Weights of a small GPT-style language model, trained from scratch on English Wikipedia: MLP 1024 SwiGLU, untied embeddings.
Each number is 200 + 40 x the weight over its row's rms, rounded and kept within 0 to 999. Layers, rows and columns count from 0. The size before them is the row's rms in percent of the matrix's.

# layer 4 MLP up, 1024x512, rms 0.0536, rows 660-668, columns 384-511
100,190,177,226,166,219,229,174,270,192,230,236,194,167,151,205,184,280,267,231,247,172,233,262,204,185,324,194,115,155,147,170,155,238,191,148,135,177,147,161,211,240,199,159,207,156,145,198,255,187,209,209,215,209,114,255,203,191,192,198,146,126,206,150,301,240,225,178,161,259,195,166,153,235,235,213,241,281,246,255,249,239,205,202,201,184,185,198,216,165,184,213,204,152,207,217,277,203,269,216,219,230,178,229,235,266,221,200,224,194,194,277,173,202,199,147,192,235,125,261,244,187,167,230,240,133,169,164,208
098,290,213,105,248,209,232,110,181,141,198,170,216,220,196,184,161,233,218,216,180,185,248,216,209,169,226,244,151,212,254,240,205,261,135,219,197,193,206,128,199,230,177,246,219,246,197,165,172,275,209,194,132,266,205,226,181,194,106,209,203,190,169,219,252,239,213,112,205,216,172,225,146,211,241,202,189,218,212,169,234,212,146,229,220,221,154,209,287,179,132,210,248,170,157,192,194,191,144,198,195,241,216,206,104,145,233,252,165,195,222,184,182,226,177,281,258,202,201,272,297,196,217,168,188,164,203,131,159
098,202,234,179,217,208,223,150,189,199,195,193,230,144,212,228,249,167,178,218,220,186,199,259,240,227,188,162,199,201,221,168,147,192,155,185,226,268,183,195,242,232,185,185,204,154,182,223,203,142,185,213,226,257,198,137,208,192,183,148,178,264,199,228,204,249,156,281,198,172,171,202,120,197,224,180,238,202,179,134,244,120,177,221,149,231,171,202,202,241,227,223,188,205,230,188,142,238,203,219,237,196,268,132,225,253,159,216,185,205,213,251,225,172,119,231,248,175,165,178,254,197,177,185,129,167,160,197,183
099,149,195,174,143,188,156,219,254,181,202,115,201,279,215,243,197,155,158,199,237,224,189,202,135,210,168,172,218,204,142,197,233,182,316,152,234,227,146,185,163,234,102,142,223,240,163,157,184,184,209,198,163,205,259,206,158,235,333,229,196,167,93,155,213,187,167,105,220,152,160,216,272,241,201,194,212,236,193,200,214,187,252,150,143,207,249,228,216,202,145,175,251,287,199,109,192,189,199,170,214,199,204,220,153,189,184,183,175,317,186,258,217,164,220,140,143,179,116,276,183,163,255,160,260,180,180,253,261
118,225,255,165,184,176,250,147,157,253,221,192,207,152,182,218,190,222,187,257,163,216,263,196,207,233,220,147,238,200,244,188,228,225,219,185,239,155,184,132,203,211,254,167,243,193,218,235,121,129,207,212,229,249,190,269,158,156,149,230,233,194,271,191,173,217,145,197,150,174,212,208,157,223,169,177,166,154,189,184,246,188,227,203,176,203,205,189,184,175,249,214,177,140,169,210,187,225,212,226,261,223,236,168,194,180,236,230,278,246,210,173,231,252,159,157,271,241,208,178,182,219,177,287,200,246,248,210,207
099,194,200,222,176,261,160,178,214,136,254,234,140,211,227,134,165,235,248,241,241,304,278,195,212,172,216,228,209,167,161,214,245,173,174,153,214,188,170,162,204,106,183,250,150,134,212,260,175,170,200,187,171,170,191,196,203,207,178,255,192,256,228,212,234,172,169,288,241,191,198,274,203,206,188,215,264,205,188,175,219,249,151,192,188,180,208,247,212,207,167,116,185,164,283,176,217,239,145,226,199,145,240,222,196,200,191,233,173,232,88,141,214,117,189,150,182,230,143,202,215,152,160,99,158,214,251,203,225
102,172,251,179,190,178,189,257,217,181,259,190,229,203,156,209,196,212,235,213,203,211,251,192,185,214,208,206,130,261,241,173,177,178,188,173,287,286,209,175,220,190,151,213,257,180,152,226,185,164,241,161,193,197,187,175,186,171,245,166,172,218,183,144,216,221,164,234,226,293,290,108,185,254,219,230,203,229,113,152,186,193,223,237,167,235,223,186,262,208,184,292,266,216,181,165,224,244,162,140,217,273,152,283,121,172,141,151,187,204,241,130,238,199,227,206,214,187,143,192,211,209,186,242,154,195,203,161,176
094,156,217,228,250,168,162,273,262,245,270,181,131,220,227,202,167,248,202,243,143,167,184,210,157,278,180,278,77,228,177,144,165,207,211,298,179,167,246,214,157,183,226,253,207,281,161,229,177,212,205,229,162,195,155,204,196,290,182,105,165,255,193,183,177,237,123,169,193,146,210,134,267,186,154,177,274,234,170,167,147,205,151,258,223,187,120,236,123,274,226,221,201,206,235,136,223,154,215,254,186,236,196,247,291,230,165,249,152,126,181,224,251,153,221,250,173,148,158,236,239,175,214,224,208,223,210,121,241
096,211,220,218,183,243,232,153,227,182,171,190,206,233,274,170,232,202,194,116,209,223,255,231,235,213,154,193,161,200,225,189,186,216,218,173,197,215,109,171,170,178,194,215,163,178,211,208,201,201,261,198,231,137,312,162,188,236,230,165,238,235,125,170,265,116,282,205,164,212,162,238,178,232,213,198,232,192,191,213,264,235,182,164,216,211,230,183,190,279,172,187,200,200,159,163,258,245,208,211,132,151,195,177,153,261,152,201,210,225,206,172,178,240,147,299,171,239,206,259,172,160,122,214,167,195,115,116,164
# layer 4 MLP down (transposed), 1024x512, rms 0.0497, rows 660-668, columns 384-511
099,159,202,252,163,176,192,254,236,148,203,180,208,226,207,247,218,189,202,175,235,185,211,249,198,263,224,192,148,162,149,177,294,182,191,189,165,185,173,153,259,281,165,137,237,224,253,280,134,280,249,248,179,163,188,239,223,164,152,179,145,177,206,198,189,154,223,203,207,153,154,177,216,250,143,244,172,151,147,223,219,266,218,213,88,249,272,174,271,208,239,160,144,171,171,164,190,210,217,198,229,227,242,187,188,259,191,205,154,197,256,259,197,168,248,172,178,211,169,240,201,165,156,152,135,224,175,169,174
100,175,159,203,234,175,170,140,247,204,253,210,236,165,265,70,221,174,205,203,163,233,251,173,245,183,178,189,247,228,154,156,227,180,218,185,185,186,190,203,241,170,142,181,285,154,161,217,274,288,208,221,226,268,129,147,315,185,195,209,276,208,223,259,244,170,209,194,160,160,195,217,225,229,151,188,197,182,212,179,175,217,273,160,139,131,172,203,199,213,222,206,199,257,179,236,207,268,171,234,184,185,254,195,275,258,246,151,239,291,229,276,212,183,181,192,243,201,148,229,177,182,181,191,188,238,203,155,202
094,223,228,139,186,255,189,232,272,150,252,195,223,207,168,182,205,218,261,212,183,204,268,205,231,163,275,247,168,132,265,231,222,185,247,257,148,175,337,206,199,170,249,181,177,259,158,138,145,183,232,153,198,211,211,136,170,228,191,211,155,211,211,171,170,169,265,186,172,214,195,202,219,204,236,230,198,230,155,253,238,133,171,154,241,166,224,198,210,200,286,210,224,181,226,236,220,179,177,151,268,207,188,202,199,153,116,244,177,164,116,145,226,213,212,132,154,228,207,166,227,242,238,226,214,238,248,147,219
100,91,235,319,169,210,269,158,166,215,248,174,250,209,225,137,171,232,189,199,280,234,194,104,113,164,204,206,224,172,227,189,239,143,223,211,257,216,165,191,206,210,228,223,240,240,166,233,197,233,195,230,218,215,244,136,157,162,182,222,198,253,171,204,153,188,198,120,195,208,150,231,189,141,217,103,169,221,162,177,201,196,176,181,244,238,218,231,210,182,216,202,171,286,152,124,216,181,249,290,273,202,196,276,294,280,250,144,81,231,213,179,155,242,223,234,199,162,204,150,224,147,260,210,236,247,178,209,208
098,188,174,187,214,233,252,211,193,203,231,165,196,136,198,192,247,217,209,177,190,224,200,181,190,215,206,154,224,245,262,215,210,186,214,234,273,202,166,217,217,232,255,161,198,173,152,159,145,201,229,192,171,242,225,243,227,173,231,202,216,186,205,162,210,120,144,218,183,200,237,171,233,188,210,170,252,175,204,188,239,196,228,225,123,216,164,184,168,209,259,226,217,180,177,225,190,241,163,220,185,253,280,224,240,244,253,169,308,214,200,265,224,209,258,254,214,211,234,144,209,237,162,559,201,209,200,201,231
099,177,228,270,235,137,176,248,222,167,209,150,153,199,224,251,192,166,208,254,210,200,173,181,202,161,192,224,232,244,179,169,187,158,238,206,187,123,189,172,153,235,181,121,155,192,249,183,184,187,214,246,261,207,225,163,237,224,193,198,204,236,184,185,145,221,118,157,225,157,195,197,258,143,261,198,198,212,182,170,249,176,117,210,221,221,146,190,233,271,244,257,218,221,158,251,193,219,168,211,278,178,197,245,187,259,218,221,227,154,237,215,217,211,187,213,245,193,216,239,210,196,162,310,228,196,143,257,198
103,174,255,225,275,174,176,140,241,126,185,246,173,246,121,189,222,210,183,227,208,185,270,174,198,219,227,155,273,246,273,173,245,213,174,203,237,162,161,212,174,220,194,220,179,175,213,139,167,235,150,269,231,286,194,239,261,194,187,223,214,175,240,223,178,221,299,190,167,245,283,209,194,142,221,229,275,146,145,175,162,167,219,183,269,198,149,281,235,145,111,188,235,242,278,190,238,282,160,230,204,151,196,211,240,210,198,152,218,255,129,130,212,192,122,178,129,175,192,190,258,220,197,114,202,222,258,228,195
096,185,178,121,155,205,275,172,209,268,220,142,204,249,185,172,162,188,156,125,181,254,190,232,216,186,174,127,195,211,220,227,275,165,240,228,196,254,175,144,238,190,211,196,179,144,275,198,191,224,159,216,250,207,236,169,270,253,179,197,242,223,209,213,244,205,221,206,211,204,162,194,127,228,224,149,171,188,232,239,225,218,172,200,139,195,160,188,202,196,124,181,233,180,188,249,152,274,152,254,214,165,174,165,169,203,172,139,343,213,213,153,191,212,243,113,204,248,196,157,200,223,211,306,130,264,158,176,253
098,245,185,210,220,183,195,161,160,155,149,174,190,235,210,193,175,183,247,173,209,199,140,196,162,191,123,186,210,279,313,269,187,193,332,197,213,216,158,181,221,231,240,209,239,176,162,200,213,176,260,272,162,183,203,174,236,270,261,293,239,172,210,186,204,212,196,180,162,154,194,241,182,208,230,205,184,251,180,193,131,186,135,188,235,272,182,166,179,257,202,198,150,218,152,162,162,194,267,166,328,178,214,198,246,188,188,194,176,238,199,240,265,235,238,168,235,229,215,238,188,215,271,195,197,220,172,182,136
# layer 4 MLP gate, 1024x512, rms 0.0533, rows 661-668, columns 384-511
096,162,120,226,144,141,200,209,123,212,150,246,156,246,187,184,203,211,201,273,169,281,107,208,137,134,196,189,269,213,163,179,193,221,250,153,223,231,185,206,192,203,161,246,179,211,194,175,184,236,219,212,158,184,221,193,200,176,181,207,240,234,236,214,191,208,200,237,117,254,142,146,261,166,192,202,253,193,281,236,192,247,234,209,327,141,230,174,249,177,235,270,237,282,224,121,188,188,213,184,170,219,165,235,109,241,137,166,194,192,273,337,224,136,150,246,225,204,179,201,253,238,161,241,171,225,227,277,211
096,171,205,137,251,184,245,228,191,145,176,129,193,184,234,195,218,173,113,168,201,191,170,233,112,133,211,198,256,239,234,181,201,237,176,206,212,221,185,82,169,225,165,220,218,256,165,222,203,204,247,178,205,173,200,206,173,304,183,238,213,228,132,287,242,253,171,122,166,162,206,231,231,89,212,148,223,243,228,217,249,252,179,168,220,205,153,152,221,201,241,159,186,157,241,199,186,208,186,148,192,176,160,255,238,233,195,203,206,210,162,199,199,178,181,255,199,152,143,221,248,179,199,194,142,208,251,240,192
101,175,175,144,105,125,174,210,202,150,174,114,254,138,219,279,152,242,189,213,228,258,214,195,121,250,176,250,273,221,174,251,168,192,165,213,222,210,237,210,258,203,130,146,137,176,187,166,233,138,223,244,194,244,155,284,231,226,261,184,260,192,217,146,169,161,206,237,209,203,120,199,187,171,121,222,183,205,179,203,184,257,231,180,130,198,252,231,200,269,247,154,152,160,240,230,261,93,208,98,135,178,156,225,218,180,188,204,204,203,245,164,202,228,190,186,176,160,222,232,230,114,198,205,274,254,193,189,153
096,138,170,141,176,188,194,209,222,189,208,177,217,168,187,254,200,256,240,171,247,217,224,184,187,203,179,218,196,185,159,184,199,227,209,163,193,216,233,142,215,245,260,218,232,212,189,156,220,209,153,173,196,149,218,102,261,173,170,217,294,245,235,276,154,128,258,181,223,235,185,171,253,211,185,258,246,183,191,187,287,249,219,241,241,232,189,246,179,196,246,206,116,207,213,231,180,117,146,162,182,185,193,189,219,184,177,238,221,201,217,201,202,184,269,202,218,168,191,299,276,175,157,212,170,235,177,187,240
097,205,225,99,99,218,157,160,164,147,148,185,128,164,123,191,287,268,196,164,245,237,172,194,191,245,208,289,210,108,198,195,196,197,180,208,163,193,170,228,217,194,209,263,188,270,279,236,175,203,236,205,205,205,164,213,195,201,194,178,177,197,221,200,208,211,238,217,253,186,189,244,195,230,214,227,249,240,256,179,203,155,165,228,163,156,193,242,178,200,209,217,188,122,199,232,196,246,214,138,194,192,194,180,224,155,200,250,211,170,180,215,215,176,270,212,155,183,198,212,65,167,196,160,170,124,253,178,255
100,174,183,216,153,205,171,220,121,240,157,167,208,230,176,171,211,248,244,185,162,236,247,215,195,221,224,227,222,292,278,189,180,227,272,241,174,180,229,216,126,229,219,219,208,185,227,169,88,213,233,267,271,180,251,118,143,209,210,137,144,144,197,166,229,290,142,202,155,149,186,150,193,202,133,144,218,179,257,195,195,266,198,199,267,242,130,255,181,190,233,231,143,261,207,194,240,172,194,187,140,242,211,177,270,161,189,174,297,188,198,187,162,230,136,183,203,163,182,113,111,210,196,196,174,226,216,187,185
095,251,143,156,196,191,225,126,210,161,187,213,92,221,186,272,203,226,197,189,223,191,244,142,184,174,228,266,194,230,176,217,220,264,150,208,227,231,149,189,187,185,220,241,222,194,202,178,152,235,190,205,252,160,274,246,173,224,202,120,181,256,257,231,223,165,184,320,175,196,159,207,245,143,211,234,243,128,227,242,281,205,210,199,229,196,199,213,244,154,177,231,186,202,189,154,184,121,160,216,240,200,198,136,208,174,251,257,200,185,107,85,266,164,253,235,196,213,155,223,160,198,217,229,189,201,247,288,243
101,182,151,254,217,191,168,237,216,151,252,231,252,173,179,246,213,177,176,176,227,188,169,203,179,219,259,279,199,213,186,227,210,189,176,230,212,188,171,210,221,214,233,116,198,176,165,244,159,276,157,214,120,127,174,254,159,200,183,147,166,256,211,250,221,217,212,210,239,237,219,181,203,271,181,235,147,182,188,129,184,249,220,185,177,227,192,226,205,174,130,235,120,167,177,217,258,167,128,250,184,225,108,170,152,114,155,202,199,209,175,192,146,221,152,204,172,274,215,186,139,275,245,223,210,178,210,237,170